From a checkpoint of a small transformer trained on Wikipedia: tied embeddings.
Each number is 500 + 50 x the weight over the matrix's rms, rounded and kept within 0 to 999. Layers, rows and columns count from 0. Numbers have three digits each.

# layer 7 attention query, 512x512, rms 0.105, rows 58-63,122-127,186-191,249-255, columns 128-255
480530487550522491530530493518496508449568443489498528482499548526492469501494531478407546546478522534491536516515528492508568535545565475557559482462452414446326525483536501530497511447503501519513514541528492514512495493523486465579426401451551507582508426589482515483456422499445498533502536552472470555495467551538551566457568528472552504571464456389527502478501492542490481534517
565484538500408518525503517540487540529479502523531521482343524616497547565490520473471491517568452585565578538471411544458545476440554486538609420534424480461537485491446427380453476491515514502559459547439492538472474551512505442492543450467498543537533585555459585523511446510555584535429525470590416515596424499472474531527479551472470464482521479472476488452544553424518509504498
505573507545529456483582494516490468490531500525478508480472499516514523459388491504534521418478490519479455488602443508477532445455598454493497548469569499582450525446537465437515553601499532499457428461530447507632588510523475484442510539487434502488544558518549500537493517457404518494453475511496549526439542494435567503534609482500547496493421509490507543563473500540494545577458
450505515484463538452494447457574558492521539473531479520524494440487592532498581517445491430513461546577548516476453544437573557467520504452520602640535555503578522479404482498522551568522513560510573551530508460546486508464575429594517528453544577537482457405523462473515459439545552472502455488527450517480465559507439553566386523534484498458436534461432447462488572406479535519465
525528519413465459559564443440456593514621558544516493481512553432416548506443564504491579415459414429509471560504528446528539446469519414555559547452539573423493520484496385534480502429544587461533509515427439620540430436464512477532520533415465505561533489475479527506515414450481467523494523448497528605538493453504546549453461461508432451463489575535476473500489492499536512527426
358492551626461522525598553477489529499501432499509556453540506494518477449496472469516454394528535525468554535478486502480522580559498456466506482492497456530538454494463482394547475436512505437470599578505531533486546544489459498567519501553542437501440529531527513503496491490485446527518465485549411481441414588537452566581510532432464524470534461466548460539516442451564528515459
476446528505514472522538471447536578557563455469504514560535487442493447502468530501462522566491449459492462510558471574503486486446473551507468517506429487478484509489528535445484517526459489540460490534495526495563564462514525485552467533462485461407481435503524497486522583481565498505560502551433441505442483529559518557532450498518523421487527492440457645554495524471562455550475
530460575497417456576456525455507491493538480501493512469433550485501519500445526508470481521447517449523478493475510487450538490591459495470516479459530485442498557534526481596432462514514471561557534507479510557457513462529434525510469560547471511430505497504432514398518516473527452496509524493475457515550580523527530484517479506488468504512524465471500545471484512478476514479474
629437498560449505481518455495484447485468467418527472462428511546533508533419512556502452494561547548463513500520549513595449568516582492505467491519404539528535492528456485482503437525492604578499553481558497522443511513396539521494460527592494486461458581534483501494453492467485501537528470564549483513504489497464522514517510515514600531523504412526534430509465448562458537503466
546548542545505494523467479505523438505444513437482506506463508406420599469457490492526473514485466473516542522566524509521525405585506478491451444592495538546425572533560500485501484558472518545523482565476478482445460513524547431499534527540515508466519485502408520492460511480425494520507506469572397498522457511506463398503552457494503518512474517488498486510520501485477523553518
500518424450527517573552412516584532464539521520471511525627492509503475465472533481591536472531502486458522514503528486420441546505514479508530528482492468513512434493485484435513535504545565506416553534461446486478458400451508528522513528557548524526535420500449493564550513446498550528529554499514493493493501593448550460497495445467500460524474538478466423428470484503486528552452
475553504521507457494531524487439531464477563477539502544501490485475524497494492452502499536514469509431561471459458469569498523465426459562487498489458504489472610444523514460508468512557536516481549452545543446567490510526470467457557399485519414470480555432493489563512514458550450526448493608546507481516516525491527562477521471511535492511468467504475503460545567540498542442481
477477526565512419459549586600603484537527553523491427397593391558449487422411432493484516475432415568442462479522556376410554555712487428428462588409367476468443409457478427384414389597595399554568535533463479473536512582494450502538533394550489494565455388474475560500603486497548394553529574635470463515494489528561532709552605554457462520506578405542479624439488473515513677618528
486565474539345532457503510499434501566563577567598447530421369423576396430604497588440412495532571605408423551534414626423422613600504484503670557439573418571456420427401434535512510484428550530513477551540425568640451490389498500544342366515532535610593507572493472417482420428551488444494614549560571520406434514524584700547410519625565562614549542542472535582582507465384576501481
534474440476527426474517432408448442546455546495394432475407626384555434524507517504396561474443397435536515523527627487636634550492532524490449458588502525503492455545488382568520523483550614545550532384638588466498389598563489458271541448431456435644453415315510503603468475496505475568476456484501438574489455575538480422528520597533423384535504559556671528649522351480443475643417
525553429513490552469502588381551456549569481404430398390520635561532415419391551573425514537562643590477466466482515519536524417623559492557569591555516622636648435514489556508399500392533475471325319526462457487576484392532669500426462433349515516519560597542448577519489467518534545462488471498482581513518426564440489654493589457630265504473496490464497542567456524398568525507711
521462380656522569419378551533472288585584610471611593512520490460517390540483585533480463515557448526525502476487472488476543466539499453588555499460418542499552452601536415410512448470447499662440606536484496400558469528560542406463442504502549473478543335462520510502552580418477538551484551412478461581552409403497406581539450442508438446553556466652506441553415460521517477355532
569416510360437427493527574484645556593437460630461605436445419560487488558551562522569388534482504552540520419439627555426405600455509582476510589419499477431395589502484536411434410501532498491544497520450429537437472451552607486580430523450389600444493522539516358637476417459550457494527443514504542504596443535606425504529413632612533547526549365501476595507355443412599474507574
467492465528457413556474648544545546489499448618605511404462562587463501440503457423476525591504571436447487468555623491607548455507436604498599603453471511450491500575474463564448447473393404499423516549468428519474548406521485546528501502526457454485542361583419571467603552563533546476479471547489534547607526462501468544495511642354473507425583533446473433521581609547490525558599
492509526570517483478479593579570528480548553483482552570461480517475417504516539448547448543445454480485475559534586449537477451431471372498390619537446491542364618582600468487400464469442519532628483578442547454472561485440431546527516384528493483512443352521468435512461590395545517483569582474411439483454546539475518448505532524450522458511472524530505480484443467504540553482481
482549480450452456537420560545464531453490483535452446433513501571536485532446504618512452575511476488456551461436446494449491489516519581618557509444460476444443514475553555560479486479427533413411570530490508619519430568613552584386534568492510529468602553548523482558468572564453514428485517545517541452499496472470475508578489508455535420470497434392558470552539566473561622536458
489534491467456465537390390444421509577599418498526503505599455455514482548424535452468527523580622554427592482465557382494560382516461578330470521467479553432420463574385543489494487451562503552583483484576546496436444536451609462459452541467475477491506539471510518471562509493459497543534494419412515564467401471581528465570563443531487498391515588541450586415572488505435516588457
579458488583435552515457465503561461595564581388378524373493470502565545550347605551465660477449419551504434481502478573603565518514612415537504530483570602553576558488426438435456460422568554393511576521342488543465403560503537457452553475418512482541576498458513465628595473445451553621551463383541567514484494452504462444525495509497396427495470439481587511460530562465482600483538
471475513510521505545462532559536538449503561400596411555535616393592490416476556465574493476452546367506659435618533578434537439477541424500581585476446439684472469584469474489444471530428386593515481445357458439475451406435490529439419559463574446556433435486473537518459567453488501465486479505500378559473387565509489532468583468370489447594457552548485419491552489595476475531515
416523539364474428486470512407548456562529492646510472509408472502566545498468469410600384472452561474447522428512558432467531560539369563498481553453508440502522458544476561471494423504519476600498416376579474495511458397537444499560550516523458543515530527528479444497520467405620521416517606518427451448452508492523444548424504546560537550413453513483515622505509464466492489497554
# layer 7 attention key, 128x512, rms 0.0955, rows 57-63, columns 128-255
518489525493477469612416574556505518516517560526510530398573466528453624437586493549445582579393503597545443546469546546561490502461584502417432590467516475504525597461486462520589523457550475629497489505520423481521372493510516519536496545536530435603499488486564564483505521477391540474660548542528529470432438501380563496458495516551458530562463497513518475472429519485405592471466
479603527634449528570507506522452451491541519407600566449507496632515525484648429509520560537387497458540442513525485501506532559455477555428493520585505554454488526521484451451470491539520497415531424489430488532579378547491459482529475452552516543482463533462557536404498532455561516409481552499447391565545463539547426568436613564464592443582482444453424577457453469458517522522411
524475491482522536473558540502501485552456439520440399487538543457502553563472516583501526460469583423411456548483491471393519568473532573463486595488561441438435437418468572597558466482535538558429594521535546403548438532402561540432493495418568612511515478455535546507591467497511420474434442413471521501474489596516430397577581501452549551419469616553553512467416515529483449610511
521438472518530448572531560481553487503478521559467536442478498512483508546561507516511460570425464554578531492522557525498611460539439464531496487489500526476482522483505479595463526529581476615560454519472520501570461530501484430413578482543477552466537492506470547510461457513471527518531598483503474553521503533515492545503517408515372500543515513562520461428547501469448525405569
574504538444603473577474469381435488534552468449461532442524526531548454507522425518420605430515530473520475524358524539597505563538524421353506424340604515578507457442465466546526548411563563407501536477482498509518460483501497515531400486518578470496525577521482509502516472560600537454596390465504390625412463460458568505534517528558485556516483647479494570564501521510520399480500
540522496561477350432518483489513497506534628456569445518460416479567535530547575556462505502488498481609540478535577535489554464493451447476499574545558520514446383523504510456425531447408513553549434500602493458505540484524593528434527478496600529480541444466513581537554468508451519453465529451531473498518521536539470520493634535449566546512523479499477483531551519431501579457416
472467518553495497440520550581546507602547529456537526444434512501496547504548476397500430406446454499517528492540575505487489506563512486574534503459539536535413536545493482542489416496584473491548438524544492496450565525517527578484456497544443532450545409578594544581435455498550479551528482481445511522501514434462514419583416551560496548495592493475572584502490523466468502501551
# layer 7 attention value, 128x512, rms 0.162, rows 0-3, columns 128-255
544582422586519502491437447440379550429587629519474544543456550504478454481460509601490504434496532508495468501462466545479501596438485496561642525386510580500454397524501523549586531493542521518473474517459544461541482478413508401441559553451505494577561410389493460476466409456466439496560485479499495542527513501529509590609588436424588445438469495508524508498521535475470521473520
440378519554503435492529494518456489509465591394546458528610519520482498376509500553500449536455543483528442601447529542420494461476466528451494410499532468533553474540601431466463491479509448504420688421516461430524556525412512432496493465454490554572560445586540542496487535511426584517467475522510545478480520473490484505516561468500513537503531546591581421460479510395465510542485
534495468473363455540407493511529520507521499494524487469452554456481444548508558381595565551478454410485378413477538521605479467529481545514528514406562609478644499461484496528410530506441501392450557505479427398516432450560459491512407432541581524517468426490451438496541514504436547561491437472492530487484477576509524411521526550388588514564487486453567385510458467495530458511451
486577522451560568520492507511531408559537509468458496468492516534498593501481483467429494539404407406455500442502589547435595612469461429551439538474429448603470452538537487475548498480480573549443518582443554554487526472462357505456557543448513545502483505532522502455630489545525506469608381474492447517364606496511550411423562555431554496458527538585635553539431594594549427530548
# layer 7 attention output (transposed), 512x512, rms 0.24, rows 0-3,64-67,128-131,192-194, columns 128-255
432557514496593545517459471567554442564577454444532533500448418468403566528554557417412475483506531559523505484562509499505534557508461536521521517509334511504545478520516415503538512492459546514507532418419534616511497553547461515466540509521412474468511528570526443566510491565557547501588491476570511545505478592508521510461532547535503488471521430504443537518493503491534396432488
541563470482487530459483516434504399550521438472500498502499521603537560556446543517531537531465502524533496494436430505520528500497532429476516468572538470541552444489479472486504462526493490500546495564488526504496473512530536527600508514514526491531485521487526509473487533533486543426474582480473454513486420540467481518548442498489456545484519518466604535518591538439516506487602
513447537493511388526510547469498524441524587525478566498508475525476526556519515488440516492550484449452541494538498443573525486474523492388461467474572490463476423584552445409483490483584476544470497507490491566545637484451471499454510468502510500532537549494536553487492511475505557458515534488586546521493590496474483484483549526490530481489528513473523432625561485503544516489517
458577586492581506457567510468488459495546469569537537499477548524463477412449492439536618495406467529505482523538459471471519543467552413484432504432463567327500542403519491494439482533472458436444490503521443512501556564455477484472449517531461522571454439510493507540553557494554504497510451501420503490468506423528512492431629500566503504578562473412411496522477499544476498511464
552385563580597525500570582489489438544565549446453478487433337522472477546403500513570602438528610607480426603447460480551530508494481530524392451523562485478521524541489581507471624514544551520428446503437506514554440496409510480485479587452511492516463528455486531543662499590546511591604418532657498577556487557482413549514669473490481457399530520545559573488576540482458511481515
528475565540515390496548490507469608546514658520484582459361487466427443430456450454468486549460488449494452400473550558521551440570454523622496481440470498476548465491454514482522523480517430586490626433484504503469565465559472426429447489459487437456520495476557611467560452500390526440470494492511499517430526437595523511523534503520545603517537487506512591539453494499509588515488
465444503432488657548528484510396475374543348492380518462546579408455441511466562565495470506583608533362617490534548413559339521525492403529582474439497480540523475451394437485531589519551530377537562538426473527533386471465568595423472558430536519520574424504477472557533463516541498478524395554406474546543424494476478448557496483589453590496449474420502565467418497563577423508553
502541491475527475488571580526534443582437502502615549525502523478590504477558501551544474442525489474469453429553542496428501448448429606449446673585428472647402536511557552448554511551552490541431499487542594520393537458493508461541506462461546515557461422501442538488547441464438486361435519562548476476505437417512467490525493476419615520384521440524615594440562476628518439471533
535456555378467537473449496560547442456379538478542504541538456504526545502503478536425397474484457480529571547605545463458461511413494506476499510520511557466506424469515462484478461531472496503491578613428499554441563574522518447463487480538496559471542532578532457573471473431484556540420530601483548557471618576496514512443539465502484506613470503438549573453405453566519476547487
557487427551514563444513556483482548488495424518611443495546415527464464485546472531596537519489504482509539567535500484515552531479514491527448407494513588484473448541467498489522559517487551485653466480626523540431438377493501537439577446558448579418563518601460447482416490607539446437520467518473587495421481502494505559473490450435497414576546481497533444441483494536481534575519
531584479539522567438617503544462466593542469554569506608524409573539482541528399518485550469535479553446468416418463457470530503460510516517564423490419490481453507549464522546516499508459558557498495480542505508495522513429500571539507385457479467493430589432521483568621504509548523446540431448592495443411453469508479504528479508490484499475529455558496505499471518451425496544471
499570453473423443446537470490401582479523461566490580472513509530495590497406504439623530522534514558539440398467476449417516538483511474545506552400524403478572531455470500546440468436481490493520538526498498480429446531533600482449323536476480581534565484518515549535527484451520537463543513450464464552507476435528607512513585508535391501609448563555469487491467451570434539590521
514507498576493526490519495512535466533454462469522458440511532511475562442508471488544555505535487504433513533553463489511511518540521463498474518499436396493510579496536476500517486551535444485517525544513498570551494532577504521524495500470583536451561482536505542484471450522492541527592505527479501444552441505497541495485472490485448570517510442510516458556532540409561492489430
482593480485515580541500450545503532458446462550472483518454507504504521532528527493513452494497537523513422531516478409506395509436496430513471487479478436524526496483466526510445437504489531429526519561466451508504495526556503616545505513535589458544414436496513503422494501488519455410488456556477468572535543551589521510502498454514402525525491509481472559521493491542513455485564
591483494491503502455524464493462496481435535444473516475423511521575563511457528563465478575507506563493503494504443489455550505420387529494409580522523540549526479390490523431492507443446484443438427519493494445417483535501489404491520588543472490527582511522474533571486422496552540542510422542612540551507561516455562455532513544559476568505419467501552419422510568542574483438490